Weights of a small GPT-style language model, trained from scratch on English Wikipedia: biases.
Each number is 128 + 24 x the weight over its row's rms, rounded and kept within 0 to 255. Layers, rows and columns count from 0. The size above them is the row's rms in percent of the matrix's.

# layer 5 attention query, 192x224, rms 0.0849, rows 0-55, columns 56-111
size [121 137 118 126 123 105 108 113 134 114 120  92 113 109 117 118 108 103 100 122 122 123 126 113 104 108 113 114 118 112 126 125 130 115 127 119 121 137 111 108 118 118 133 129 104 108 119 117 124  94  86 124 126 118 105 115]
[[164 109 101  74  97 151 128  95 138 141 132 136 128 129  94 109 107 111 142 115 110 157  87 127 106 116 133 137 137  90 136 144 128 125 123 139  89 142 113 120  64 132 124 126 147  93 131  98 158 158 137 151 151 116 129 115]
 [176 134 120 114 105 114 141 141 112 149  94 138 125 129 150 100 138 128 125 110 147 129 144  82 110  95 149 134 112 118 126 136 137  94 138 152 108 147 140  81 144 139 109 167 149 130 110 136 158 118 136 149 168  94 121  50]
 [ 96 110 140 140 133 180 147 128 109 100 167 123  74 108 134  66 143 115  72 164 131 184 132 109 131 132  98 142 124 145 147 160 136 107 164 134 130 101 107 107 167 138 112 108  98 165  74 134  81 117 132 127 123 107 138 117]
 [ 91 104 110 122 175 124 148  97 123 130 134 119  87 118  87 156 146 150 113 124 124 113 191 148 152 123 180 150 124 110 159  98 125 112 102 124 122  99 152 127 159 100 117 145 126 147 132 173  93  97 172 103 141 101  99 140]
 [ 97 143 140 116 135 149 112 175 114 137 123  97 131 167 133 162 126 114 132 104 131 135 105 102  63 133 110 122 128 107 129 151 100 141 161 105 148 132 130 100 143 102 150 140 106 136 163  85 141 132 129 132 116 155 126 146]
 [143 178 134 103 132 134 134 152 107 124 175 162 154 107 108 165 109 120 119  90 160 163 113 112 143 115 107 130 131 144 115 127 120 143  93 167 119 202 111 134 122 160 103 135 112 100 115  93  96 119 122 142 146 119 103 162]
 [129 104 144 136 131 148 149 132 102 136 168 133 139  66  88 117 155 103 111  99 169 134 120 127 132 127 128  96 166 126 127 148 145 115 170 177 107 148  92 122  96 128 133 164 121 119 104 105 153 107 125 152 136 128 156 107]
 [ 75 104 115 135 112 108 124 105 135 138 135 146 139 130 110 140  82 143 134 137 127 132 120 147 188 110 124 128 124 144 105 125 135 184 135 129 126 162 114 145 114 114 127 136 160 126 175 100 125 134 100 112 129 136 116 158]
 [126  78 147 162  97 149 154  91 160 171  94  94 171  90 127 109 139 120  77 129 156 104 158 148 169 174 140 115 150 164 159 124 141  97 113 130 122  99 150 124 127 117 101 138 110 117 100 121 176 137 105 131 123 138 104 151]
 [125 131 128 126 121 132 123 112 126 137 100 121 141 131 121 114 153 134  95 148 131  88 162  89 125 137 127 111 101  86 125 153 131  97 148 145  71 126 124 101 175 137 167 125 128  89 164 169  84 150 114  94 125 108 100 101]
 [139 103 157 116  75 129 146 129  95 123 139  96 134 161 168 111 147  93 115 113 132 124 130  99 117 118 133 128  87  99 170 124 141 113  99 118  50 121 118 104 119 122 117 126 123 100 123 155 162 147 121 117 122 101 112 105]
 [128 142 117 156  82 122 126 131  79 149 146 159 130 128 133 140 123 110 118  90 114 111 108 139  94 121 110 101 138 115 111 118 148 134 126 129 126 103 186 136 116 134 135 146 140 128 129 125  97 136 130 158  96 149 169 132]
 [134  83 129  92 140 139 130 144 142 147  84  70 140 140 121 127 133 148 138 109 161 126 142 140  89 122 156  77 101 129 152 104 130 106 135 132 131 138 139 118 116 118  93 147 129 174 140 130 117 101 148  99 144 117  99 144]
 [108 136 114 130 155 134 104  91 140 110 139 118  58 145 141  74 131 125  89 133 130 142 126 149 139 102  78 138 109 106 129 152 112 127 120  99 117 143 160 112 139 108 160 145 105 175 109 113  92 111 134 124 105 127 119 115]
 [116 109 124 128 133 106 111 123 124 145 109 155 111 123 105 181 107 136 134  72 141  87 120 190 166 133 127 103 167 115 111  93 157 133 126 107 134 150 129 132 106 144 134 142 126 129 140 143 134 106 124 128 132 149 158 132]
 [158 112 106 166 140 124  89 140 108  99 148 186 177 122 111 112 118 155 133 100 137 130  75 147  87 154 147 120 147 122 117 155 116  95 121 150 166 125 124 126  99 126 119 125  87 110 102 118 148 139 145 132 127 166 162 122]
 [105 121 105 126 137 146 133 137 155 119 128 114 132 111 149 112  93 150 142 101 111 108 146 157 132 114 149  93 100 130 134 108 152  97 138 112 156 141 100 140 164 149  70 118 105 123 100 110  99  70 132 102 116 110 126 133]
 [108 178  99 115 132 118 145 139 182 151 108 134 102 136 121 119 124 182 118 134 161 161 160 152 133 139 156 106 132 154 131 129 113  88 104 113 153 143 120 118 163 159 111 125 132 158 103 137 102 107 149 130 135  66 122 148]
 [142 171 106 151 145 116 123 137 106 126 139 149  76 157  80 123 110 150 140  98 120 124  88 206  90 162 137 145 133 130 136 129  99 113 146 139 155 147 118 142 131 118 153 139 133 155 109 111 196 107 162 177 127 164 142 115]
 [122 140 127  76 118 141 113 135 114 133 135 101 128 136  70 175 164 165 146  99 150 127 119 104  68  96 182  85 123 157 132 152 127 126 103 143 114 109  92 128 104  85  62 136 114 118 139 122  90  87 174 121 167 114 111 123]
 [135 146 137 134 100 100 139 114 142  76 129 165 120 128 158  92 146 108  89 128 106 135  51  99 176  67 105 130 117  95 100 141 133 117 137 145 111 130 101 170  93 149 151  96 140 118 151 119 124 164 109 130 118 147 154 145]
 [ 90 105 112 117 117 151 158 126 150 130 110  72 191 112 116 118 102 130 146 191  65 103 129 141 189 107 128 131 123  97 169 153 112 109 135 117 141  85 105 165 112  74 116 106 159  95 143 114 113 167 112 119 127 150 107 106]
 [ 86 115 148 150 111 102 110 164 143 135 124 148 113 160  92 162 117 104 108 129 111 100 149 159 160 148 125 136  84 161 113 117 146 109  74 136  90  96 144 134 101 116 149 120 119 138 138 177 112 167 153  93  90 105 132 175]
 [127 129 152 137 109 110 143  98 116 105 125 201 157  91 161  83 131 119 149 115 152 165 163  99 156 110 139  88 109 162  92 130 157 153 131 176 120 118 178 156 141 116 114 127  79 131 120 168 131  98 118 121 105 139 143 146]
 [143 146 136 167 101 138 116 123 118 138  83 126 110 171 138 168 128 122  92 109 101 108 122 156 124 175 122 143 118 167 109 116 112 147 137  98 161 123 142 156 142 133 164 127 145 119 152 165 107 113 133 133 139 151  94 152]
 [140  94 127 119 146 106  88 149 129 120 137 134 124 109 156 132 103 120 128 147 111 121 112 101 124  87 142 131 135 115 104 124 130 160 124 158 102  88  81  91 138 123 119 153 138  97 159 123  87 193 131 121 145 144 148 112]
 [134 103  82 120 143  93 138 166 142 165  98 114 123 165 154 130  95 175 161 107 160 145 162 130  92 131 190 180 133 118 117 108 113 127 125 176 132 126 157  93 174 107 114 169 120 125  70 135 160 112 113 136 125 137 125 116]
 [146 114 138 130 135 147  78 122 158 142 165 173 148 155 139  84 109 167 140 118 124  94 109  99  93 160 111 147 121  96 104 148 143 140 140 108 111 106 115 131 162 124 153 146 103 124 133 159 109 114 134 151 110 150 128 127]
 [ 97 107 134 151 119 111 118 117 107 103 131 160 138 148 138 143  73 120 131  94 125 137 134 110 130 141  89 111  98 145 133 108 133 163 111 136 139  86 147 125 130 134 160 159 104 180 130 144 143 185 100 164  90 180 152 166]
 [117 164 111 172 130 130 130 144 141 136 111 146 167 118 104 116 115 146 147 108 138  96 147 157 147 155 143 149 124 121  98 147 118 149 148 107 143 138 157 139 144 127 113 127 131 130 122 122 178 112 115 169 136 131 119 115]
 [ 98 169 118 154  86  72 148 136 160  99 105 111 109 129  95 138 110 120 159 137  73  87 110 187 201 105  77 128 146 135 132 139 119 104 139  84  99 117 113 164  69 139 167 121 162 134 149 117 157 153 130 127 103  92 144 124]
 [155  89 106 109 112 163 104 190 133 138  89 117 129  95 148 183 114 123  90 121 138 126 153 143 116 152 138  84 153 119 131 130 131 173 121 139 175 120 123 131 151 139  77 170 161 129 144 103 100 135 108 121 161 118 151 128]
 [144  96 131 144 135 156 119 119 123 148 138 136 136 115 128 174 120 128 144 148 106  94 132 129 140 156 169 135 150 135 158  94 104 138 101 114 102 127 127 151 104 150 110 126 113  94 139 151 113 166 141  99 131 156 139 187]
 [113 132 158 160  89 140 134 112  92 134 114  85 161  98 140  70 150 103 112 147 127 114 139 135 133 135 107 118 101 159 166 110 118 128 126 104 136 176 143 166 133 124 178 126 144 126 122 107 160 140 106 125 114 129 129 113]
 [136 159 128 124 135 121 125 149 142 131  77 170 123 138 124 158 119 122 125 112 125 146 143  86 123 131 116  81 120 170 117 141 120 125 130 137 172  72 124 161  86 115 154 106 112 112 115 135  75 160 151 105 125 133 146 153]
 [152 124 134 105 112  99 155  92 105 101 140 129 147  90 143 127 150  84 154 107 129  99 150 132 130 131 110 121 126 117 104  87 152 140 102 115 120 147 146 131 126 154 149 106 170 125 121 121  88 128 126  86 128 136 127 129]
 [127 104 140 146 134 144 100 113 163 121 131 104 133 108 164 107 147 143 131 157 128  91 130 116 156 132 110 138 140 135 119 176 130 105 141 123 169 122 116 122 169 106 161 124 118 124 126 117 125  94  99 109 121 182 127 122]
 [104 120 111 153 133 146 133 154 105 117 155 152 123 159 168 108 147 123  94 114 117 144  69 147 110 149 102 139 171 115 165 119 118 138 129  82 120  85 129 138 139 124 121 108 168 143  91 119 153 163 117 185 138  97 131 105]
 [136 161 113 134 163 134 157 137 151  95 134 179  82 131 128  94 121 143 105 138 139 160 113 176 136  92 134 139 147 175 132 134 137 138 119  84 129 142 142 172 147 144  87 110 140 155 100 141 112  78 190 110 142  79 139 124]
 [158  86 145 102  98 120 139 169 155 149  84 111 127 183 153 143 105 109 149 140 146 133  83  83 122  87 129 119 119 142 139 145 140 139 129 118 103 163 129  91 112 124 151 156 146 135 164 144 136 160 126 118 132 125 140 128]
 [137 132 135  99 112 149 124 157 161 163 105 114 112 126 124 153 151 107 123 120  90 124 129 173 164 133 126 132 205 107 130  66 129  81 121 111 100 133 106 161 113 128 131 119 131  84 109  96 173 118 135 133 135 108 142 148]
 [121 119 124 130 135 129 133 129 141 120 142 130  88 109 152 116 129  98  96 165  86 105 127 154 139 151 124 138 206 122 155  71 133  90 136 113 172 122 121 162 179 105 131 118 145 135 114 124 126  86 145 128 108 119 177 152]
 [144 128 115 125 124 156 163 115 168  97  94 128 136 134 140 131 144 112  73 171 108  85 157 106 125 175 123 137 137  91 112 124  84 124 162 136 155 129 117 153 166 136 116 129 112 142 109 102 129 179 109 123 119 171 134 129]
 [126 118 135 144 154 116 126 142 117  95 118 149 130  90 179 163 134 120 110  97 124 114 143 141 140 111 140 117 158 101 159  84 118 131 104 140 163 103  78 101 145 160  84 127 132 159 145 106 131 138  77 118 145 156 123 134]
 [140  89 153  74 130 118 156 101 175 114 123 133 127 148 149 143 120 143 139 120 170 131 145  54 158  75 102 116 108 124  85 138 163 125 146 116 107 138 152 106 115 151 144 123 127 121 153 160  88 125 128  74 129 105 140 129]
 [115 138 115 142 139 120 128 191 120 124 127 109 163 135 132 123  87 125 138 135 133 123 105 150 170 173 173 166 116  99 101 153 122 156 180 119 158 150 105 145 163 120  96 150 149 143 125 124 142 121 123 129 152 158 105 151]
 [101 122 108 123 159 135 153 117 146 149 129 132 122 127 128 147 133 131  96 177 111 130 148 129 169  85 155 195 131 126 117 127 119  86 116 145 119 133 108 131 131 182 114 120 122  94 153 123  98  88 129  87 109 103 126 137]
 [147 142  96 117 133 120 127 103 111 127 122 130  95 123 142 128 126 154 157 122 104 162 125 111  97 129 123 143  90 117  88 149 125 106 125 150 149 130 138  78 140 138 174 130 129 117  61 153 100 151 121 127 107 163 125 147]
 [136 140 141 144 119 144 118 135 104 148 158 120 159  99 111 151 154 124 192  93 135  75 152 138 104 151 174 116 125 168 112  61 133 118  88 127 148 134 144 140 126 120 100 111 123 118  81 138 155  98 166 109 147 165 141 171]
 [137 103 135 116 114 130 140 133 164 159 111  96 139 182 166 167 105 155  98 107 136 125  94 130 107 120 132 111 117 116 140 114 113 171 105 134 124 154 109 105 143 123 128 155 153 183 172 163 146 141 105 130 143 160 139 133]
 [130 147 138 141  90 142  76  92  71 137 150 153 150  89 105 133 143 120 105  97 122 112 125 182 146 140 109 139 162 119 142 130 129 132 133 111 130 153 116 129 127 140 190  95 111  50 126 109 124 147 145 123 132 143 147 132]
 [139 147 134 130  92 122 219  89 159 150 110 129 164 117 110 142 129 131 154 128 142 146 125 142 154 169 163 131 165 152 169 110 134 144 129 162 116 158 154 167  96 123  78 125 121 154 138 138 143  83 139 126 108 143  69 182]
 [147  98 134 148  97 144 158 138 175 122  93  48 125 152 129 143 102 158 165 121 146 122 112 158 169 105 144 103  99 200 127 152 129 157  90 109 137 107 138 153 111  90  93 136 133 123 140 160 134 145 123 142 141 118 135 119]
 [118 149 109 117 173 120 123 128 120 142 156 143 132 160  96 159 124 157 139  94 113 121 154 175 126 127 213 168 152  97 141  61 122 128 125 141 124 130 136 117 170 118  84 168 146 143 162 142 127  41 167 122 148 117 102 148]
 [125 127 109 140 134 146 155  70 125  83 152 151 114 101 121 142 126 121 110 107 139 161 138 129 140 129 116 103 129 157 120 151 115 171 125  90 157 139 132 123 117 127 145 112 136 160 104 122  81 174 152 111 147 122  88 172]
 [132 152 128 144 133 132 119 127 103  68 132 130 139  95 134 120 175 126 105 131 136 150 141 139 137 161 136 153 166 131 183 123  97 128 105 148 169 101 141 121 159  90  86 128  97 122 125 160 140 145 113 166 124 162 122 123]]